Weights of a small transformer language model.
Size: 13 layers, 3 heads of 32 (1 for keys and values).
Each number is 200 + 40 x the weight over the matrix's rms, rounded and kept within 0 to 999. Layers, rows and columns count from 0.

# layer 4 MLP gate, 256x96, rms 0.205, rows 179-190, columns 0-95
241,212,214,236,214,257,178,229,171,147,260,142,169,180,307,193,273,156,224,225,190,210,193,209,174,195,211,173,221,248,214,243,234,208,142,168,148,203,208,224,218,253,160,228,193,135,237,188,149,176,214,248,171,275,161,201,155,171,166,209,177,181,215,232,160,140,237,236,174,209,186,159,129,206,265,233,164,190,182,176,174,139,190,272,213,226,183,182,201,181,258,146,205,175,216,215
224,163,150,191,255,177,242,177,274,206,162,266,196,193,149,201,250,208,213,185,122,148,140,156,156,221,170,164,224,199,192,192,173,240,209,223,191,219,244,138,196,226,246,253,188,186,177,203,190,255,201,209,197,226,141,219,286,143,200,184,111,222,217,179,228,150,197,209,170,279,177,270,147,194,211,151,182,210,222,165,195,212,163,184,128,127,209,254,252,185,247,182,171,176,256,207
231,157,258,129,184,240,197,128,253,198,190,143,212,260,167,193,184,182,139,242,188,189,213,207,158,223,230,189,195,209,156,178,125,214,166,178,202,259,249,150,181,238,176,210,224,206,190,206,134,187,187,187,224,216,248,147,229,171,138,143,293,173,150,225,168,226,167,226,143,206,240,129,229,169,179,170,155,154,177,157,196,161,207,168,253,170,220,188,191,213,225,200,220,165,210,236
225,208,234,157,233,271,172,245,176,81,221,178,186,202,231,222,204,177,139,158,171,171,278,260,159,230,284,117,149,222,229,209,167,183,178,204,181,215,233,281,166,219,191,217,194,167,196,140,145,287,161,176,152,178,196,162,239,231,238,172,202,206,224,129,190,238,188,145,258,180,215,207,126,115,197,161,168,230,247,225,174,259,118,146,191,176,312,183,188,292,222,170,195,158,185,268
177,215,168,207,230,162,217,256,227,154,188,257,236,122,218,227,157,210,223,170,176,129,171,192,135,195,166,249,212,224,193,215,266,263,244,160,230,275,159,196,229,208,210,175,184,165,236,231,222,193,169,202,237,196,180,251,241,265,251,188,78,259,186,194,236,219,167,200,192,239,166,209,143,189,196,254,235,169,251,254,193,188,183,194,150,220,155,229,191,175,322,204,213,271,151,124
177,245,224,243,92,284,157,95,253,184,239,162,163,224,179,122,227,206,241,178,230,271,191,190,227,183,190,245,254,245,191,174,284,140,239,165,230,238,253,172,179,182,193,120,187,246,176,144,245,217,241,206,243,176,230,270,169,166,202,217,189,194,201,151,219,216,180,186,247,229,216,210,216,146,201,180,196,230,164,179,221,204,146,168,218,305,253,190,188,202,156,232,230,127,213,226
146,186,176,164,133,189,150,172,199,124,225,183,243,204,146,194,214,193,249,197,310,210,144,163,216,151,217,128,171,176,243,229,178,183,218,245,140,143,186,260,263,125,197,222,216,238,167,156,253,285,177,234,266,179,118,181,164,123,222,157,218,151,178,152,216,305,177,221,242,226,249,181,193,180,174,175,201,140,111,191,212,161,192,166,157,173,246,170,266,141,156,205,189,240,116,231
217,162,220,190,216,172,160,237,216,243,210,208,167,153,272,181,245,262,274,166,222,191,156,245,188,246,221,211,164,217,208,216,274,245,140,213,196,236,188,192,203,201,146,244,171,226,175,159,193,151,158,244,147,153,149,111,156,185,207,143,241,251,235,202,217,198,195,189,215,232,204,178,256,183,181,233,197,235,168,175,146,168,198,184,172,211,191,144,214,177,250,176,250,187,252,180
194,270,193,124,209,196,192,155,195,207,268,217,227,273,242,240,136,226,165,210,129,160,245,243,200,203,176,213,123,190,207,212,271,197,174,222,249,164,246,200,176,244,155,279,121,207,162,171,216,217,282,190,231,211,199,175,264,187,252,158,231,154,272,221,174,223,178,235,195,293,228,269,144,231,151,204,173,230,204,207,172,224,267,198,242,196,238,213,215,216,165,241,142,130,216,135
221,208,187,302,217,195,163,241,302,154,312,154,109,194,204,264,204,221,197,231,216,201,181,210,215,263,239,172,199,226,238,210,140,96,222,230,243,267,201,172,185,235,167,172,239,187,188,170,214,191,278,186,228,170,254,209,209,230,267,251,266,199,192,174,134,248,181,147,221,233,116,158,141,165,272,251,267,187,199,214,149,190,240,161,234,205,268,193,228,203,192,226,177,217,194,151
194,174,226,196,205,204,243,253,187,125,191,145,129,203,252,259,225,276,195,220,150,128,232,232,201,160,235,198,224,179,184,126,298,206,243,206,223,226,249,94,238,122,184,310,241,235,198,242,194,237,255,288,177,269,141,131,145,236,162,153,196,236,218,199,186,150,221,192,146,161,193,201,189,208,164,180,271,177,209,229,192,246,256,256,205,166,234,180,220,172,218,137,193,172,89,123
250,218,216,213,223,162,136,214,210,168,114,183,197,147,230,211,228,180,203,188,167,251,137,185,201,241,176,273,249,232,148,201,202,164,167,205,159,258,213,155,231,221,191,184,216,239,236,214,192,249,212,173,187,199,170,218,237,160,174,156,269,208,224,174,210,185,153,227,201,214,240,225,101,241,286,149,218,164,137,178,237,205,155,218,136,216,249,215,183,151,162,179,151,195,121,174
# layer 4 MLP up, 256x96, rms 0.201, rows 179-189, columns 0-95
194,208,196,109,203,176,274,194,199,224,199,219,218,240,197,191,166,184,139,149,136,200,146,259,132,154,201,175,237,196,193,194,196,213,176,143,249,172,166,149,212,242,129,249,174,206,268,219,187,186,164,210,156,122,229,186,203,237,144,179,180,133,244,186,172,269,189,182,130,131,225,190,267,222,210,283,192,249,260,171,230,275,202,163,195,177,233,174,183,166,237,200,209,173,210,204
227,160,186,127,209,200,245,135,253,235,192,198,191,170,164,245,234,213,242,172,195,151,175,118,152,218,206,207,177,232,214,168,177,174,182,228,180,243,194,145,202,162,197,188,223,202,185,195,221,199,166,228,203,227,135,226,186,211,109,196,129,281,219,201,196,170,189,215,198,196,252,243,230,238,209,168,196,233,174,177,178,176,162,165,202,248,248,248,158,177,235,189,175,206,241,209
237,212,208,173,144,247,205,104,233,215,225,211,277,240,210,211,180,147,256,176,144,230,181,170,172,190,181,228,186,267,122,247,165,238,212,176,210,298,249,192,258,316,149,212,230,150,234,180,153,221,218,233,139,292,280,167,209,304,109,161,261,118,195,154,220,203,219,181,242,193,267,181,212,205,202,148,166,265,162,110,252,168,148,167,232,162,222,105,124,146,163,155,208,140,268,264
238,193,174,189,147,153,208,144,215,217,240,166,174,192,233,189,148,202,197,218,172,242,204,101,177,278,228,236,179,258,161,196,118,220,189,150,287,161,154,226,195,171,153,192,234,239,256,209,281,211,196,232,256,185,234,221,189,198,173,222,209,167,191,130,126,193,191,156,159,202,216,162,234,229,234,243,259,196,238,157,220,155,258,285,221,208,176,182,185,84,194,208,209,287,170,188
223,148,121,175,213,184,227,234,266,117,263,273,232,208,196,203,147,156,204,169,138,187,228,135,150,183,173,146,222,188,178,208,270,223,214,216,253,193,113,188,179,204,219,165,184,162,213,246,222,143,150,159,218,162,154,181,237,254,256,201,134,227,249,207,222,197,151,189,227,184,188,270,181,254,176,161,203,212,273,247,223,234,217,234,155,232,193,204,213,171,239,192,180,225,198,181
268,178,189,183,256,191,185,205,196,180,222,197,268,177,179,143,201,249,289,166,231,224,178,241,154,237,296,159,118,164,189,184,166,163,211,177,188,143,212,213,232,182,222,179,203,130,219,252,199,244,172,212,198,192,249,195,239,217,186,179,176,189,169,192,214,236,238,173,285,152,195,269,174,207,234,193,191,234,271,191,227,160,203,134,199,168,232,126,104,229,168,123,285,162,291,188
156,194,205,172,161,182,164,220,201,200,203,217,249,229,168,198,182,245,273,203,215,161,145,210,238,151,216,146,224,218,231,212,153,218,240,218,215,203,199,175,251,139,211,211,224,214,194,210,222,232,224,221,185,172,156,178,142,213,211,168,193,152,187,151,236,196,225,161,219,226,242,187,266,218,213,161,193,214,158,220,230,198,167,167,146,194,214,196,225,159,151,251,216,206,170,219
184,151,228,210,205,215,206,229,197,128,111,274,227,244,185,170,249,129,245,209,193,167,195,201,211,120,137,166,165,175,183,182,124,135,246,149,197,251,245,189,252,215,242,186,189,132,156,232,204,173,206,193,239,273,175,265,152,201,227,194,229,235,231,216,232,161,196,259,192,281,281,189,121,194,166,200,229,159,224,223,216,243,174,187,156,172,205,238,210,144,211,185,141,216,159,157
264,127,204,197,207,160,162,171,206,277,214,140,183,229,244,272,207,150,271,220,177,195,248,238,211,203,215,117,114,209,229,234,162,174,187,227,187,200,131,240,114,249,174,303,231,200,204,209,173,233,229,188,111,260,174,213,275,181,216,209,241,237,229,213,103,249,227,186,178,232,162,274,204,216,186,161,206,202,209,198,280,165,300,193,204,186,179,161,213,174,160,156,250,184,181,161
190,212,245,193,204,264,176,181,258,213,112,146,160,238,181,200,208,218,184,155,164,194,222,169,190,222,254,172,175,162,242,161,244,267,153,148,241,112,223,178,192,199,215,243,191,144,89,159,219,149,258,193,235,202,206,230,243,248,223,105,239,242,226,210,228,203,277,130,222,227,162,56,240,188,155,121,151,228,155,184,167,155,293,192,229,181,146,190,210,253,246,195,138,230,248,258
185,197,207,237,206,235,163,99,198,169,161,189,171,205,167,175,162,167,188,264,209,235,141,117,177,161,142,146,194,257,178,244,141,154,204,195,191,162,198,225,198,197,182,128,189,161,202,133,171,217,203,146,186,147,251,271,291,149,194,237,269,198,190,215,148,261,174,197,185,161,225,119,187,211,275,220,126,202,174,144,236,201,104,123,192,178,155,166,245,169,154,245,194,214,192,251
# layer 4 MLP down (transposed), 256x96, rms 0.113, rows 179-189, columns 0-95
177,203,194,190,212,271,250,199,188,208,203,203,92,193,247,209,241,170,208,275,216,208,167,196,217,247,242,237,245,224,198,190,135,186,219,164,228,263,224,158,192,172,159,181,189,200,186,242,170,211,171,174,134,200,186,162,272,211,176,236,122,135,179,198,236,241,222,101,198,193,192,202,207,204,263,203,263,207,295,171,257,101,225,208,211,225,232,197,215,198,252,223,203,199,153,252
174,170,175,235,154,220,213,169,161,234,183,186,252,173,166,142,236,231,234,193,248,171,228,229,253,144,243,222,147,229,180,161,220,181,209,223,264,202,255,205,115,247,224,251,236,175,186,206,226,181,233,210,273,195,219,234,121,178,128,107,207,191,182,196,176,242,262,217,243,202,188,158,246,183,232,243,179,193,215,196,201,229,189,164,136,210,181,192,199,211,143,228,160,232,198,175
248,142,177,226,199,224,206,164,254,163,258,234,255,217,190,216,142,174,267,203,171,206,245,233,176,320,281,247,252,185,125,130,264,188,193,192,246,234,182,267,154,255,216,195,207,147,295,171,170,249,120,225,141,196,170,111,179,197,201,212,222,213,169,213,277,160,283,215,160,234,264,158,211,246,166,241,183,170,190,142,160,166,185,184,169,234,161,83,111,119,187,164,220,199,225,206
181,173,191,214,244,266,178,184,275,198,251,203,186,136,208,247,281,261,174,160,189,245,153,270,64,214,184,192,193,277,216,223,210,227,187,195,221,176,237,245,229,183,220,228,154,257,177,180,177,258,253,205,146,191,246,185,225,201,201,224,154,203,231,163,263,201,201,128,290,218,162,163,172,111,210,183,151,247,150,214,130,235,182,129,265,161,240,129,140,203,244,276,169,186,151,206
201,212,220,209,162,178,208,229,254,215,205,178,182,245,238,161,192,274,224,290,290,220,214,236,224,243,225,245,190,298,292,182,210,197,257,244,219,207,255,198,277,215,120,197,173,201,193,197,241,246,239,220,185,209,145,175,232,212,141,222,244,178,173,233,212,226,198,220,164,126,174,195,221,127,132,237,213,206,176,159,149,190,187,181,268,158,227,170,162,180,227,206,240,212,226,176
183,187,202,168,170,169,192,166,229,188,178,175,213,195,121,147,180,200,118,222,153,254,207,147,155,251,129,144,289,121,201,195,180,173,146,226,223,211,168,259,228,183,209,244,175,177,167,197,171,186,209,152,158,240,133,225,258,193,134,230,218,237,182,184,195,130,163,208,211,196,303,220,143,212,215,208,199,146,188,104,283,254,172,172,213,228,173,234,124,195,202,215,230,263,206,203
252,177,194,249,177,208,222,195,213,254,203,201,206,200,330,178,203,217,188,186,179,183,214,206,212,252,198,229,192,194,208,162,203,184,186,177,287,246,198,117,123,207,209,128,205,197,245,267,154,134,237,227,171,194,210,178,167,275,230,222,204,248,206,239,189,83,209,202,130,139,188,205,221,196,271,186,229,212,235,236,155,201,230,227,224,211,193,215,136,273,204,180,213,217,232,183
205,232,148,197,223,160,205,179,182,263,260,164,170,194,211,230,177,246,152,219,164,263,202,217,189,269,267,199,192,237,216,264,252,259,173,214,251,148,144,221,135,190,186,192,154,286,157,152,189,174,198,180,163,196,217,114,224,179,201,231,167,160,183,176,174,258,186,113,267,143,134,230,218,172,224,173,186,253,185,186,175,100,191,197,261,214,217,154,232,267,231,172,259,193,217,204
216,167,158,216,182,177,187,202,186,332,144,229,207,276,185,237,205,181,251,207,150,217,226,117,260,190,241,245,144,193,217,257,175,277,246,244,227,213,212,208,206,215,178,301,202,176,208,235,200,276,232,151,143,167,181,208,227,204,159,255,211,254,290,164,152,157,183,130,132,193,153,148,127,203,242,149,218,190,203,208,231,140,211,258,168,214,226,197,199,244,213,176,249,157,213,157
187,257,169,200,243,252,204,152,252,157,251,185,154,278,260,180,242,231,152,191,149,205,258,153,228,223,237,239,224,142,220,217,276,188,179,195,148,175,228,128,140,211,271,267,217,252,181,176,228,192,138,188,259,259,197,193,202,202,184,120,186,156,128,184,263,181,204,198,257,247,153,93,241,194,146,258,226,227,195,109,179,259,216,148,235,150,210,182,188,181,284,166,222,154,178,212
216,216,190,290,182,240,173,240,229,219,214,155,222,162,227,175,236,253,238,146,233,116,189,191,189,196,195,275,212,129,169,128,166,188,173,139,215,200,220,192,238,123,291,207,196,192,238,160,183,215,217,158,203,209,241,127,240,219,278,200,207,244,230,244,268,189,188,180,156,184,144,196,192,248,131,205,196,137,213,162,189,170,246,176,162,193,208,158,162,190,197,175,220,199,130,139